python train.py --num_hidden_layers=8 --hidden_size=64 --num_attention_heads=2 --num_key_value_heads=2 --head_dim=32 --intermediate_size=128 --vocab_size=2048 --hidden_act="swiglu" --norm="rmsnorm" --norm_place="pre" --norm_eps=1e-05 --positions="rope" --rope_theta=54200.0 --rope_fraction=1.0 --qk_norm=false --attn_scale=0.177 --bias="none" --tie_word_embeddings=false --parallel_block=false --init="uniform" --init_std_qkv=0.081 --init_std_o=0.101 --init_std_up=0.116 --init_std_down=0.116 --optimizer="soap_variant" --learning_rate=0.00327 --lr_mult_o=1.45 --lr_head=0.0104 --max_grad_norm=1.0 --warmup_steps=200 --schedule="wsd" --decay_fraction=1.0 --decay_shape="pow" --final_lr_fraction=0.0 --batch_tokens=[8192, 16384, 32768] --max_seq_len=256 --doc_mask=true --train_tokens=97690000 --max_steps=5976 --dataset="wikipedia_en"
Each number is 500 + 40 x the weight over its row's rms, rounded and kept within 0 to 999. Layers, rows and columns count from 0. Numbers have three digits each. The size before them is the row's rms in percent of the matrix's.

# layer 3 attention key, 64x64, rms 0.0812, rows 25-63, columns 0-63
110:563458514491430504579522478507484495553483445514537535549500425487521484552485615455463544507497572509485514471501515511453465561560449540469519464521568508492517508478417430514462480485497499
105:492519496528450511490482536413475580559410535518531518572505472572503471509448475506515522497493514472477499475559505503458570526492467488480478570535464485422484469545575424491540457465551518
093:446511573467513502495486533508549448553549524462523536564505480591520549436481458464574477522546541535539505507456526502524525411558441553489476496525508464499552535538468504489521455458515422
101:444500432497467511467487385585446526535467440475480500455468460464523552532480429543519479552488476498478458464514500488484533447513510490489542559558460475467519551561476440543523530481439472
111:416529457467488459482419521512501548478459490549495500534475451510491529477519452505567510580536489503529487560447481502477506469493503514581523435465510492443555498464564593467528527407520483
120:548511539546444487442489483446574470552509577522499504521427533498455492504527471499466531508508521526392487438544498504493463517465422482441514451523546469507536462502551432454536491501476422
102:452481476518566540496430399505541487512537530423512462558461501508552537536401483494588472497424543531495511528434508505417515523487489495492465481539498463524538476453502487526497466492460454
067:441468476437544514488521534549455477522480500540511460510502544494526488536474557590491576500600538548446471432511548561551464541503505487475438478548469521495516554441547469495460496470499443
093:469465447473507523517476565535482486541528498516536538548493482498514530497430511553470503502549471477465443445590502519557514564498541394473513495541582501459451492481571485496497524477507396
098:490533510430446569456517507453453473508468517536515522495531472564445486530518499574482530475604511544513484482516507562551519536498529474522406411552457533488516532491537506521522469549513420
083:439531443519487455424514540498551510532468505444507498495419498469539525451514446499523526500436548512435554506490507526375555521475536484536471474505431533462536525471539522526464443516508560
105:483438520541503527463484490506499510477563455457485482487504465527582464508420436498502559472474504540429452519483555517492471572522529520488500466456455505527561578447496512556489595448477438
121:421475491501436511462453502494504428473458504495502485454477503511442421469478527537483489456489538545500425549509501538523551600462526503449483400529476491480530546522508458522568519522555437
150:530558490536531508506511557473521593509473506476530482502483535495503556441475459494484486578526442490512535502482498463567412419513495463570560605455507500520491464510434505497476534509470569
104:498442574472493543438552516488446402496464511507484523554476507534442460494464553574496452508527518540500468492496593525525478556440554486466457489555559558520513504526537480531480448492500445
095:521579559508440544498558412498530558483465550497531532536471512502471481506399486472485440554477437526425543526438493460429474508430492507439488525498477472479490455480457472474503534511518522
094:470520497469545503508477442412559489475490494494506488462484510497492454515423450511467513500476461521489486419478574466544508451513445579542514567491524477566439506571394461482479491469527463
100:488490530451469469470556544473523558530505497543509559504499468473481547523559495423509562489468469448532425543491475549474413580429484547532525529536608506531491506457489494480476512534454519
096:456504513524488448526468522431368535479495471491545496499456527478554584434482463510543458404486518474541518507509483427447458521493478552484533536536533502498441480457554532472531468479525486
080:450514565576510517499492470481475490462580517440442496400501492559479491491564522517492512524479498539513432440434461459547552447480521526462499510514582476473511437529488479502521437544448467
093:504516530500464539464550474435468503528548502468444547471536564385517486481478506482463463464451433478552497461475541499497490532557449428501540589541454495482551521526487502460549575493500529
111:513484524567571413536467539527529493449502515444509455535520470537514531498521553490444495526454434527476521476402539551497437527502573429499512492480484482476505446481455586444494552508519506
095:496530483551515486536451534484545522487528481465516513583512525527549537555553546451468483502508437478639453519535514471512488558474464489573481521482518440522538527509581468468553453494534462
129:470433436451493517440540513515532479471474441487497435442469472518590478520488469540547490480507537532438491516527468537488538479446493545500467460543544561506543568522521465574463455445476425
104:553532490553541437458487533405507550552509491518472556496450483496543543462540529523443457523443442460408491501519527448498479502566486460500540536464458531474456522431497515507556519481462432
087:500539515545513488503451454565566490540527410470526498452501533488474498551489493498463481495483513559599493536501519471480445479514443544521588567488468514519444484492508511503451465437516615
103:441510508493456524518474569556490433528526482479459434482466483541435452506498542534532518438561523532491477511549552482446509517437548448521447443530471521505509554429515480451410439527501524
098:489463487439509528511475497506451425442467497510465561543525441456471493475525502558521588475578565519486480444503491525459500514503424522442426476530515503491567517404539518547481526501513448
076:521535544446522514548471455468534530522519428515448491531479539435519521468552425506513547534513594489567484559510476516455494512532500519535497466442425483519534459515508452520413599503508501
094:517456480445450465449526465525530470505530458474419480468474430487532472576522515560555436446498505526482533426425511549534511534398454487419480489531470513516518477502488490531494451465497529
091:500552536458457462502492548521514441495562517476482490499496438518491473457495421584516489423482514482484571440515498543538532573478536496478486560447531561444556483526577556547555492520504511
102:549555521578529503478490431508546524538495488528486446541430490505552524510477563481441480501456525417479543487515501468548436442507523485549580518473474489562500460505411518476512467579508524
107:437528454406482519503562459565498437464537494577527468466535522454558512496517517563498569543515517456473532495496502550418498551460527500494476476558545496491588562496529504515477482491514444
090:467474416559488508469481480467457575511449477512533504492511581517505426533452546548490497516512468531510564443509527577498528492505524534498525508435521476576519493418551569463558542505468539
113:535545491525526446538536516519467582524553522476504558530488547493492551488494512475471522579478489495463520467477613483543463511512477515515566558445483425507526518478404475522494495526468599
084:510477521451480533435488444555470518418460473452549527493527443513542490477469479441443542477464510520509531536530444502557500514565502506478434468564549490562514550491453417519456460554454536
083:552507547471498458534474524559593533518487504481503500560477489526475526531535439553456535407526519425519454480509475488452480452467512466475467553519508439516552583443569462472495521479469445
089:520519548489458520529449602455532499528459560500484567480536547484534495530509531495517489521488562489474534432540457510395440539539551536485509486469508506477532498483418435505574473463552468
087:513469562512530449409480488479517517497527553522514493490547538469460429450535522484477462545478529554484517496455435402505488534519498490509495510511431575516423559483475477462507406493497571
# layer 3 attention query, 64x64, rms 0.0821, rows 26-63, columns 0-63
110:515474448474522443449509517544570574505534417495465495465494497528477524480605436501512418483511539520547496474443463510483462520472433422480465481464508445502507480532434552500490471487557536
108:469485501451464444496458458595543553526504503571571554471474475484451477486468510459474441468491508505485487481486456497503518568490509558521535454513554538480486486534499396514472584453415507
106:558500493440529527501474513496540529452480494478457452557479517529550582457461536533470504499418481542479483511537419480495465462442527424539474476449491517523433475524506549443505532469391516
116:505477445519472507555517553429553548534506484540512512523448479515502485485481528533552505408535538480524551472479526418531440401526462475543516464545547495478514474538486419478490529446426535
118:488492454555506485491416427426621510457456517540463574427528506547426536526507486463458498499494574548492525501522475523468527472505546497455463507462504466523509509452506567525521472525467518
095:487500544524557410476499538505549469411510529471496524441516501497494555488463547526448467520489483419513486531555536505555521515448445467548612504447474513417505484484500500452486528468463450
125:421422454425465444470491534519533447503462448526435450457466571562540529496495505521519399507487510541506449531493443476481506502479492513538535481546531574490493548476548501499513497432459472
087:488502498526512533469525519515512536459421494440463507501476530526520508487474428572425512508557531509451472465569517558474532551420534495542502447508439533472520515503477397467449477546479581
076:482427505431485496519516539482528496512445552526462470518535521493572513466457561546519454503474529542538453470502376520447489481459524470501528435539550559515498562507561478501568503463472445
075:498563470575511433562476494426501526530448539495555484504531502521452510514481526457469544471540482534501527495485513511539522557564554506448525513450558438446475461462518385542548505518446479
084:499579517472451396508540484491514444514444486543508494533498544461467523531470459529509536586496544448568570506531563522486471411481529503496524576451510509446447496510481444493471465533515521
084:540425454502564496523482550505438526468502518502424469516542512445523458525583532539493411492482490456500592464520521503472490464519566563479505521527511495510497513552547614504520510479452520
086:515505532523512465503535512463491553482500493475572441532495544519502570515494495448490451543505487465483592428535516531564461452557572513510528557404442458476508427539443499504507525495458545
099:529463539482531551441558543580423539492523495424548493454558460487438530537471490451476500556507558472479550479447485526533508518524505545438534507481468548559499451435453473475539530491471535
105:538423488503464474460542563535499530503531463482438517480502527514519600435559477499468540441509524486505443434494430522525511541450524512519486450613459500513497542524461488495534514516562438
102:494529426431468494500556528558500492502454436598504506501464488468497592519548512519554513560543475507487540502518494452592480522492537471549484445508537544506491566485496509509406540517450519
109:511527518577492517451407498509507452544451445495460522475506487500466464489510518482505407540520510492480539545456507517525505491554512573473449502497480474523567519523486432431563485548561392
095:530507510453555575520473464482511455556502507435531449494532493432493480498538511458546479451435517504571483439566485486526446555520619467545467475449479497526563528507491475526483530537442495
093:463566402508546519497512487526443484444452492519549500507465532576488519431486490467532527484496508550540542468476607438536477522552495563509483532488520595487469534557559518497534510521516467
106:451503437497486520531575543494473501545532550525447493502516537417493446446517467484458458466528500483453499566549500538480478441481583536431502466484469577549443486408535490490497481530523463
115:578411552432471557512472494474468493484489511517506509524500524538486495486495524602528472521530530498503492518618516459431513472530413554433561467530531523553484532538518478500499491440482512
096:530502492568489542514491478458445463475550509504451457501487491429530532633459598502517501474441494489480498562509519488492534509497551482437529527504560566447455459510499490432487457455497460
055:473474454429509450462546577504559507567520486506449517476451465535530471548514514498532512490451493526501466525502492467463457515499517557524541454544553558482475561399560521526567553459470434
090:528539533552554517552539437470460500498458485488514466500516511530485519516443438527486515484544458492567549511417524515504459504484543560460418583454470461441455476526487444473461488577538554
071:465564465510518436438483529472495515425470581422472521583494428475480479503464489527446505556487519487492504424512495455489448560504489537519462483474426494425482477443524453537505462533540502
090:479499451423491439527498543522519485462512505515482472466500533446529458562558547527497478503463560494549528502519440431454492538502440558444541484553576466512448529571534504522531510413553471
102:478479516451430562427539548510510504535474548501446487516445575532473460449507529477542364531512539468594453520510497427527526472449486498554506481531518506485490526489542503518527536498489463
093:478452510458501509535562563512559504533503472475541511485522409503550512470487470569487539432499529489422422509465434472434519495472458442485484455557513570571518526527548512490483475465538455
092:520576511472539442476499535435498484498496501519536542547445506467476543469477412519456493552553494496506563473498536501469478492534539577509441558459405441471459447502522535449465479554454528
114:475425509484460525404507490449560505462533508479536467495530551538563487492492500453507442492499476537479442467542475523489480492486463497488471401508540523598486464552563421509474460452463447
099:463470472486507432530519526453485510515466418514509510402539535488513480562533508495433528485471536484598480500446506491434497520491442512493459527545494494501454582466583510509477422495491576
108:546539524550563451545525502489474502477559517499512542467513518516462464473428491545499460523573441484496498501498444560524562525615524513589462468476483494518475443443512514490477482554563557
096:483567574483435514519524541479508510519476542426468494528579491466496550502567555505451479472533514604542510451527474537535476458545479486575490517582528486508411515516511480551509466511494528
103:475519467493532453416552478500518412476459549455471463476469574491506457483511451483531462589532507522499402473472474513489555475479534508511534462603447536497511525507511551465502437451498487
090:400478502520576439509497478530474497570510458554489594451493459475464535518501488500548489511536538457568461449399523550489454458510476530533547512476486532477528468469511521534485543465506426
086:539480445561486438490401458504474496497544502514460517559475531493436525513404506480468472533424518526463539482495526551489506552400448478558492485441495509494521494488482514445451451447539469
095:528491546543479452381536420499478503487470419473497564544489476504492485459500491435488470492498503482486505575506517544477517515508568433472534441534555488496495518516582590511498554558502503
098:465555503510490484545518540572422499493455525543530470465539499472496540482504521502523560516503473472491459541486496545466367519507466492461465469543534424488615486473569569510518506483521481
# layer 3 attention value, 64x64, rms 0.0809, rows 0-63, columns 0-63
098:505480431446514457506421549512489544533494559477489478520491465466544503559498452529519549569528543484502531506488473426585490543516476514492580503514418467516430489489453567555440491488528457
077:488519488474533492487522551505525471419544499536534426463451510533531468519530425514484461479519499496523462520546566432439476447507505482557495534461557530551477466398569540477460488578467527
093:467471504418490551560495449481484501464600520492504547466544463595470492433508505572461516513477480422454468462443509544517531499431431495462489506521449540469530504476468506509494559500511554
098:467481452498546483531495415447510465483574505444482483536540565427437563586426512527546512465526534461509483484494490436497431501488518507501519491522423441531514455469523519490520487422519471
086:565407452570471483531469479457551486451497526538598507525519502559457431451526469537479451522519504576539499470507475495438479515525504579468555466526442492432472511511458507477469516495500467
097:491462516495517535526528442396534516470576520505524481495486504450535526469543525471560462562495543447496463522429511452465527552513503425446443469485485473520573445485456505455484558497428534
093:528460560475536552552517519425460495472480463489514483482363566539503476505549528486464551506534446471495527524468506495497534501489486488544491512517465499480494476392536552488600460490436487
085:529535520513478504444498432403487479543533563485492530480510459457545429465461486486549603463557452541447484448479466442559528520531480482489555541490546516539528444527487460502541463476531524
090:447447459537464535528485525591502514468451519536491524514501504496523495497480452496529446490412419535485430499451516556475408499448534569502544537539459498510520522495556478438524510546440549
097:496528466504552546490555552509470496511512530507479497468432485517445489492573507515464470465506551597538550492526495520434488508412396522494442480470487478557488507532470488532563527440460580
091:517461498482550523492524443546487534561534538485509449576531505475481520500549535573471513535425540514545416599488472473521418473476524517463473518489504473425465508475520436516566548481487532
081:463519508535571494501493515442450441510557500466523441499531552523534557550479510477463527538476567496506525508530494498498517547497537489493538557550416496515564556556580465417544506516415476
094:522491516566527530482559445505507561574482492439460466490538502541504507418465514514490485551533555506510570471496556405399495465438464528456469480454558551538484510542526509512521479496530474
084:459413479457431476529468544491497484469500468445464490505613543526483490436526518524495568486561505498557465506576451483494476495516566486437540470462542496495558487454424533503451517499500540
086:568519485520547493514553500498541508472492488463570521502602477397516523531522504464521464490476423509445517448537455487493513532549485478559522498485445496562538470428544538484434517430523449
078:513516439462547560565471534453536469416535504556467592508534497495498509529433451526477497545441404499548487506523463470472585502530519506480533508511506494475456518507532450538440542556458498
089:512495520490544447530477499466494590529500464443498466529502478520484446581529522493542445487482532486576576435535538516522408542531465433513492562562505455443529480487493478524498555481568526
074:441517533507568497523502501491544473496463589478439468477519488544470504408529547575502507498507556565525537524546524508465495452444503501567531560429529460520493514533502552457423481526477433
087:463519498481503519563475487507529512477492515463513555473460469401557543570512429487453563507447552506478497562420451480434479458440481507472537501515522421497558478494540533574484463503540510
102:541447480542541501411567460480471502464467470431451461479575437508487591494494513502468558443533417510483479452545526587483499506508522500503528486453520545468473490469484511438445495471476467
087:462502443552486510485500484546490502461515552449548459432525480487468492529501496512434386571439531513492475502410541460580550536485554538514495486507497502483543457491484478582442478530466466
079:506509532462531468552472474563575582538482497496515470509473540493464450463489563485557581443471518566505520503526504439521469489483491436565487454405507488514485535446499529576487547550509531
099:490508420549567495546473471538470538445565432454451526503478483539465509448519437551460536530475505527539487505436486521473429520557474536458493509557483485509535507504523502400513491456529413
083:444514506490538549434498501499516469457454448473464493522461456536543464452425539540491495582457534495548461530428510534519481501544510427571580486462469501522572517526559542511572525491519500
082:454456557480571572527498530484444586521459491510557558455472455522540504522489494473523509426446533472467495447524465522454471524507504441490550481478547510523477554432453459463419541504551523
081:540484507477497516444467429506455435488457565420464517546482530496487490523458529487469493471536495493525572561531453471454546474497444489527497456416521476452471581434513524460412445509502516
088:518545489515515503569555465521498479572491566543503426498546457521495512555500530489503549528585522534549534437493485468497503526530546459515462523558585516434554524560510533468510558454469565
087:475506463508461517555508487488466496443492548534551475555513513475522487469470470524483512494534464510569504488450449496415542460459469509433519655566559451487481556486496529549492456534500522
082:547579501419536539519476429498457462471423516564500553495542494509503393477517482464497565541497552480522567521549545535476529433510577504479500541501475486521499485517496494496485517585484461
101:512493555511569567447422440502485540402504492546479471498483540536543520550525467505509514486504545489422575460496506480448471511552444527462457487492496442521579537536502475485551510440463464
091:498468444495495507473537502495477481509450494581503502535530530516475546462476548537506566501540506391462522471565488510518545574543407525579453516465536520534504418568522511479478490496435509
078:477441473542482438490515509539491511503509503431522438547486485482485546518509505495545530538518413530473528517521480505493587509523453513428526537611530454523516490494514442450447598486572533
110:471476468467458487454508520506493544517526474475481539496482494436555464525460490532495498535557474394518553512496517492461488514597475573470550552533545491467473419444515500538533405451560520
112:504451424493544480542435524445483482552509505438480479522453571489452507546442465507442508490440497514566533535530482528459423562493534532492472438533461460514441412474521495524543535505464530
101:505482481503460544515521446387561460511513512555475501552473489498449509447547537487522491447525462467467531462444496502482503536425518443457531587516520414469501456436478491501427500496470442
110:518503464455507472444510499474480498504603501497502534551531574430523525543508487519508507469443530495503494497557583494424558432482522485448459589465482562517428468492535422497492525485494463
106:517500433509496475420457558495514477498561506509476447423477435502496520496522536493492507515564492449530467494495484498570460481445495528557507514551415533560569560541458597510514510436518512
106:452507506478468491486434487488563454528509497411513509501513461526426470542390450507535409535477438525461505495501575475553544428512524500492435471508514516461478541507509576468530464506502478
108:531444483521434508529468610562496464502491514523508548533513481556471460503492485491469483484528477474476463452589507469547481502497581522482482481475493453471543534462420481515537421396516453
117:534445505555467536481507438521425515454540512530493534455424464501500422420526474536450580533508456517491484467528520572496506468553482526523504442452531520454559498524438550487569486475475519
110:537561521475514562499447459437492520479509517494513420443559555542410518470459522471518461490541533447531530490443524495440488525485514584510492492522440479546432497442455502586481474521467502
114:436479472531461492452472485545513464532551517555484467500494423486545573515472561517464536533480499537556518522492511460451466555550560465463483477515538408590517479492535480482512599509539466
108:492494435474568526552486542528535428433418510470581557487565520512516448539469514495423509561420464460525539502536444494477514457519435492493446486488476460484468518479558522477512495480511454
117:474521514475520530478445508467521527540480437507462556541523547503450492511453464460579551474508486426507443560487466508510434464569506496440500418526553500519455549506503522561449591467471525
120:474471574574444526477555477448496495440525527465457505452464499538568471467445543528581549521455579484517509482473466549502458464556472541550439469471536503573479531519473459518459483514522477
108:481502515451514442514425503416453520475498508457491498434543514481504552493526511431546532480434425508520483512515484535487456584569482425560494476506456528413554521456526498502529544444496516
118:527477442514506497510580553570538488533550534483468486468465548533521568572487517504462493452464453485506471417536474418506555523591508499492460501469532465444485485536496548564460490466437495
113:522517469487557517438574444490546494488501526489497524504520487482506454522486537555523540563433478538555425442501481448473508492519430458561598498506523515414447452451537466503520560472476490
089:495536500505570522478510442515490502487508581432517519508447594527470547528516527503575508600440490513450553538527497529507494499519538537415504445558480456475545548468533514524478456449517537
112:485511550546538461479529539513494406549453511569537524476497403450455528485456506468517461455537508470489479574538480553511492465529398505438485501507468456484532551522484558424512514523533516
111:483500433528465434453514489565496523419491461519502534550517519493423471497450465476524474460537512527508417480505422485484425492528442462516523560500520464510584503515508522482508514580586464
109:529568530465467520494470460522489468514496526496494459527573540454488561454429523504485497467576455536493547495468466581519463499504462603509507484555527534403523472546493538517521587492530535
098:539409509527503362527502543494464495476484524532520432516496533497488461495440538542503545460485511453447456558464490431551506492517542550561517518521474481554442530499542486490544498429467528
115:539507549530552508467423555545517480524524535546558497517481515501465486484428530387471539560527521479506522482556504547513521568486461501498442522541473526489562491532547516585413507458500535
107:526470461477495565392505439513527459495509454486537495525486543511555484559542475503467492456532524578543512511493517556526493507511484557512542577507481471486555534449531559537618495461470542
112:534522508525545472497534497484432493507460411424550594437482482504500544525478545603515484479568558475436449560504556496542490500503514462463442558510507502449491497496516525500488468529508439
122:535561419489443453465503484507504452599566445604496476558480527518468467478489534512592565458502513502484504501525451483564545509527493486503478534484562456439468498505490502517519445494472545
128:476494492512488544536453480527497508401518478562493419513509417556542526591436473447535522509538490496439464490483497481507522534510480544436493543460507513539494504472560543454557443546484572
112:404453489494538512556534491547474449509488446544552548525489498607451495469460502491463498485464554520457529522534529522506470539457461456558592525436514487480455552476483585532508492526503479
104:516493523451536456531482424450533434487546536502529488515450445467498486529583474531460559546532516499497486548582469476594465477544547556541521499501467524481542521483485492460441468579531450
100:485468531520505470433458470531504479525500586524504483406605553517523527495540488554506535469525493544474457442560463512556424571545418524472520477509467491497432466471497497493475481492548516
116:539506513466444474501534473553497434462583469501509515521558489554532495460528480488492495512554557434558468576461496424491490473471509511502428503542533486436553521551500498420480482484480600
106:465559510457511423441517465464484562455485474515516508508424508591437490554500542449493497453441404552522415496502482511564507477466440520505457484515475487483484485498453451482514531482502565
105:450523515515541466515513485551537523557495478462495504421530436530438486535469531449424463471519599553531496467567484534556540488573524485481527560496544496467427545523453485476544470487516458
# layer 3 attention output (transposed), 64x64, rms 0.1, rows 0-63, columns 0-63
099:451499481465510476568490534473526483567494584408517587516527488503474474495521509597443438486489572536535488483501516474440578493506502520530544469493504482473536481458509528498420452476503569
080:404526541525425467477476482452526496568529463510506527547498513485536553518471566452497603518510510468541509486521516496583499510495507470510557499428453435534484519491513467565569507478572534
084:488566483500469490495535469514461447485495416469519492474512500469512436447512446501480504501499527563486478521465432488526567482524499613479553511441472469492537501556414492527485430471420437
091:448546467521549526496557514454553530498452505465529457451460448550502453491529476487495528490470504531493528515461479490495566511548553500473474495475433488494498551490542588480508474620618523
091:476515423451486542464431520473562514499497466534482459569504453461488536512517477546416527522520490488513435470516497524536593489493490463474476502522461590565458539548490588500477498454438483
100:491544490466460512388497505492449525484423501537477460531550523528518476507517493490424476440491589440468534478542447421527496459508450503470499504534436502494462532565457451576459530495514506
084:533455456485465445469452491458484506501535528522494505516543453537522440483427429487525626445565521459512475556485473428469490468556454475507518518515496498560485482528513501495473450498589441
091:479511516460516461467585494512519519450547496483437466456518534472505445567531463455528431523432489512495470469476459586453468500568456501560512511576488534492508502509527522590592494520484475
088:517537532514470471525500488466553494520462412618514444440495464483421487524518504510529551545561540537532461493515532533514472475431545499501486460530463520507454386502483539539458493498454534
097:571483469544452503536548435579513516549498504474477483552557571529456496445490505519497518447489470394497479526492502513495483495483438522558502511403526501492377540497509513536484499519464485
082:449549479487480470495522475558510387432453571513498559463443494530450482460499538536537530510515410515458466522589499505486503508534506519507494425463441515481563568532485500491447530479477501
083:489519543430484512537506467521502614524497511558458491497480474547507549519582498484501526470563555550505506565445449560484433452595512466501443478459470466475517492517550477470440512483536496
087:560562450472544468513449468584515482490478507517496494543501508476485550456503488558512502488407540473429470490511482528511496516539508557561464532448517529434492468557461437499597559494565523
082:464454497507490537481504535450504454483458505476536537502610437422527521515506486580481465541509458542533613451533486584535488526526479526478499497484510527458525529501476493508399507520547454
081:515517556390547427475496530513485542502518458494487507537436530463420500447515482488458455493554430510517563464490477440534557480534500498525537516466483513505479495511540551544535502624475514
086:423506583529518460507417539518548508488455495507503515442531539515451438455534528527468540524538519553479479492471510530573549556444483456529488559576479530489452493566446491477524422514476501
086:482436479523536527478498468471497523541413457451450572556487491506472485520412468515480453530510504445436487490522424511468540406504564535504467491477471484504550521433504458512482467559555447
073:544494460441549481596516504460498567526539444459497571474563479564545581467475522530479505516513493523537509494467513618533438479435443466529454469494499491550522468515470514463519520507485515
079:473511477535479474566478443479489503486579497504607482473480552576483497458488443568577502521491527520509497496494462468531556485557477467535465538578487508457454490464472423526473498558470570
096:536523511491481506447541527543517485486577430498421542472616518468444560502528476553503466503505522500547567434497484495466495509497538463470475515499484443482519496523464582421546506469547439
084:440562573496454559473459516535517523458491492497591510542514495493539563513493467502501534442468532590479489467534563482470479516554505547494475408507547495568505549538494503540493534550435547
084:476478438477530485493544530481459484424487517473474575505537536484481467435409507468472492546528423413460515508465551513583531494511493518503512401517566484517458439502510461508493496516542559
091:516545508513545537503432422483485515454474431469468570506423458528487468467494514533489467450443596543561505533521478548533498490465492487520477557485458450507456526525498574445487580480456484
089:535536480496494413534488459500576535486566477492461542441464484517509492438531488488482457428535554460465508464565517547512393523506466544452545494541516498543507467457439451503453431483497478
086:515490518555451488511534525446487438496458481501527564486570446545438513524537535473489449492518477509454492445517460503496549453586474505413507482464497437444422427521533445496574500466489514
082:504515456592540498522543516548442521550504471437433496510520451561509564474588533482553468538488444490516550532520527492551563523506541423490469498484559541554512466541479527522510464533540457
084:519526515445443511437476501470441534512528513434410441465501489474468519521504507487508532512492481449409532507538484553438554543483495558580483529485496453517495486483577417435488514566524492
091:497429544504552541520479541487506466532548524486453434541461449538499512503468503536556572577490517556508448467576471536560524474541435435539539437464453498484498475482465460537491473475448550
086:454509515561563486535426541508424537475523438492543469506515458552488506593525493472416547528532478495521468509488499545533520548520420528550442529545531501431541519496511500554488507437523447
098:536468457483546473529529502563504495503531405475507519533455528498439464560529506471497438489487550490483462598521481443484531557447473470520414491454466475503430517564531449504471483522567551
084:539440513483498549499473542522409509544552535454502438503519563472461451456558506387471523507481518523546516530499496503519415491454589486425510458528435525494478530511531526463494524475525473
083:495474446374520507521562500465501509595443512517453536516474505391468486535492488563499550477491486503576545484520497449445497520520511475519429522509470478453490484491474466512504477525412466
111:497484458505481596536557550583495537460542490458504494473565512545511528544547517549537560454519499473508434511452540467502525482535491494496424463539457508551499561402574532499463483516486505
114:574463464482515505513508548470464495471542513482477481564515522478547457516523549484536462434417523501511472448532552528525537539488435542532546505408409509502575522451504424523507570484505496
111:465482539529466482515436516481537517505512476560529547527492528480476530471570496495486497487462536523469482488462507526433471451559492523493484456463494399413551401442497476494464538386521474
107:575425470553462449544462474563562537482555502489516453475504545511495492555453486516529492461522539524482558580532485431500485454450459531502515512530550521544485482492498470550422551430534549
105:469527515529512457472438574534545510482499479460517512560452450548491531518514452489442562499489473513559411426436540515575495471457535532515536552551540528458458519549476537510480470571529483
107:568540502576408538486519561477505465506474511556541492520503477482468496418483514456549529474479529436550489536494488467539504406459491453488529412522444492496510456523520537501503470588467546
109:531539491565551493574519562453555572559448447484499505490473492531502522490507482524422475515512527451518482489497482432541507538532470488486420466423518414460528512507497504554452474586523535
118:527462420490513533574508484456499471462459535428410526544534498501428482488471509556447542471527460557530459485533488487503454486526537504438550478513455484422554491546533506466523464527469583
104:472480545525425453411528524458488479483522462502512577474422513461474437546542480472506485404507543463564462465548520544517545540479477510479509460451488487499481517456533483490464484421417506
120:449520487520510558419522519512449572573461504508482493572495577524553503542459562448490501479467492558437481501477530480509477445500580489508541511460521468522542555479498476504515581481586466
107:431565489562490556579605483475538481509501500559517393503520551485481496540481506463485438491417495454567508472518497440485546507519436515570495515500520544480480519539497525522476486462489473
114:532560581517474477510536511523500562476522461522575490518544456532531530504520564442462566481449481500502506500453484469466536508523502406489516496501446520525543514463519405511461430459409546
123:484494529549462518484491408498453511495461607556467539486525422510466458591498570549471527535493455510505493480577457468558494495491535458510470511438464473492463528509530452458479438480480459
111:503546508460488467533458460446465469495509437446533420519474512554519582495491568512531536522477467499556476464529489533531498538486474485554574474456532464477461508476588544553553446491556570
112:496469461537544517488555528495504556533438429523472449433490458456556547563547556477528536512509532534450514490547548483569467496530430480505505529548473483475556564561429499514438526536498468
114:520469569467463545537453514503394484491480499531555435519515487510517539553459454568579478481486512506525467505448431488418489436530478489475486535534507484467508575570499528512535566448485509
097:521545527482437506480517500566462574540520503529451485563541579447483577522572545513500454465532518451601540429478537505491438507455456435448520498529467530502501494522512478462526475495474506
114:488531538517508481496565535485595486538461528509471503550568537489506538451391548529512574500496494492526555488494537565483560484554542465561482488530539569438445476527518448471524518537528510
115:544531516478560464548523449567434537557412515557530524529543473454489525414456470475515509484506477473507472544500505502531526489528507575582489562513525431494525557448555536504431503506490510
108:415507488484504461505554592508471484423489482576527520509489506549536541500522481587481552513534492453518516467592520532439479467484530561470583487471509567545519491491577517497521511539482519
103:498434496474512461457499472451562596504484454500548500527523457531561456488510577513497483479492524523497518455511442470495559529480466550557406543489491503516372513493527519530508529532435476
114:506536490546503413520533511491572522481433468520487450567519477489505473576477484523458550522442538465619498445528536520487487547478475482489486501551517514565510453461440560458557550489517526
108:469476434520532550542454542517423498528440523461521525453487506541457534500481509531455469470557478465526496489404558493520495453526470570440531582552485543500493487470513432517531578497439510
120:493503486493417476573525536483480532458522459562484514576520472432465507556433539553534506503570426476419550542423460546554464523479462481502490512497554534531503526495472498473469474541522541
115:506504452459498500573475474554448536552534486533511589498535425503586505460476528500532493468491570499511540450516521448477472451530461477509523460498583479490518473472428454547469543499457587
136:460464482521512516424474431501482501567520467488454473523475479544520523454419428518462499440506486454466477556523535470551546518544493485496479455542447601521537468431482539462545456504431516
106:526563491485479483547593526443578460540395506518467552509515477490531490464517463512564399512528392516480466500455464480484518477542487497531543509558521520473499466488494489438518539457511509
105:540537506478457487505485517503450536440489566432507473490562566501461488458455436557525549473463503476419518381509484480500507542472569576502487516507528504464446454524432518514458521509504458
098:526552466491479530450463556470429540447483510537527476526463526570520496489451469559580526554595582466529475480531537520503474568573493509543529512475505506474492542539503435450480508456492545
116:497458504428433518500535472546527478469494500510480575467474522500541515540428460498408580446496469482495426448527469436483406477546497484494500527519539499496477473514508460551485523601530518
104:524548492504484480460484503605496441508474456521536550496497539476447569464449511515479438533482489581516566465543451510474501566525485501582526515503426539469508537467482486582543501508521573
108:509562481499442489496529505457551484592483504525517465404620479533499458461537472499532506489589529491492523529526494550570561482550559496450498550519482511502460569509484490524494538541535490
# layer 3 MLP gate, 128x64, rms 0.116, rows 0-2, columns 0-63
105:520478523474524596564468524562483503491508531550513508532519467480482540472518597470507583445499544488483556476452406489500492549515471540464525594519533471486541564509545447483545503471513533
091:532506536545440479483451473463545415474521510564510455527515387455496494493458591459448515552452526541559465482540527470500508517490531487447496503446504458517554484530571493528460464510437493
091:514550472438545467475472519463539512472436532511463496515502558527486505475462456566525475500544538536473517543562522571456559490491468481551428518398529470441451493491512583500487504471418528
# layer 3 MLP up, 128x64, rms 0.116, rows 0-2, columns 0-63
106:526563470496533537493505509506473501430428502546510450566524481548480529443444448447519475463425500502509567436534490557461536517499464492454541481516566536509467449523579507507524539489471592
092:435488476486487473482453575478486509461506584502470501507462525481475522511471495530536546568496489470458479466495508551483490499557547531567432502470539483512512571393581500413471527493428467
096:491504455420515536511427537527493473452501509488481502455545474453435527474435504495486530462532532473538525526471512516569523574522522477500467563439463485559480414491480491418516484599441488
# layer 3 MLP down (transposed), 128x64, rms 0.115, rows 0-2, columns 0-63
099:501523484536514516465481478492519536431418552495444408481438501485444494580410550504506490477469475535480595524431525479466493529479515516475548539502476503539513541458549522461491429441487487
090:494584518465534484503533480569508496549527545500552528474502551451478497492462562533451474553480519526540512544520572583499404562466488494406512539464478422491475471454483489525493447472485505
095:548553567537480490542495479540504554478519504462542511489520488574540480448453461555453507513478456520513531507452476471415474451517501507505500507607487512458586480496518434544561565492567469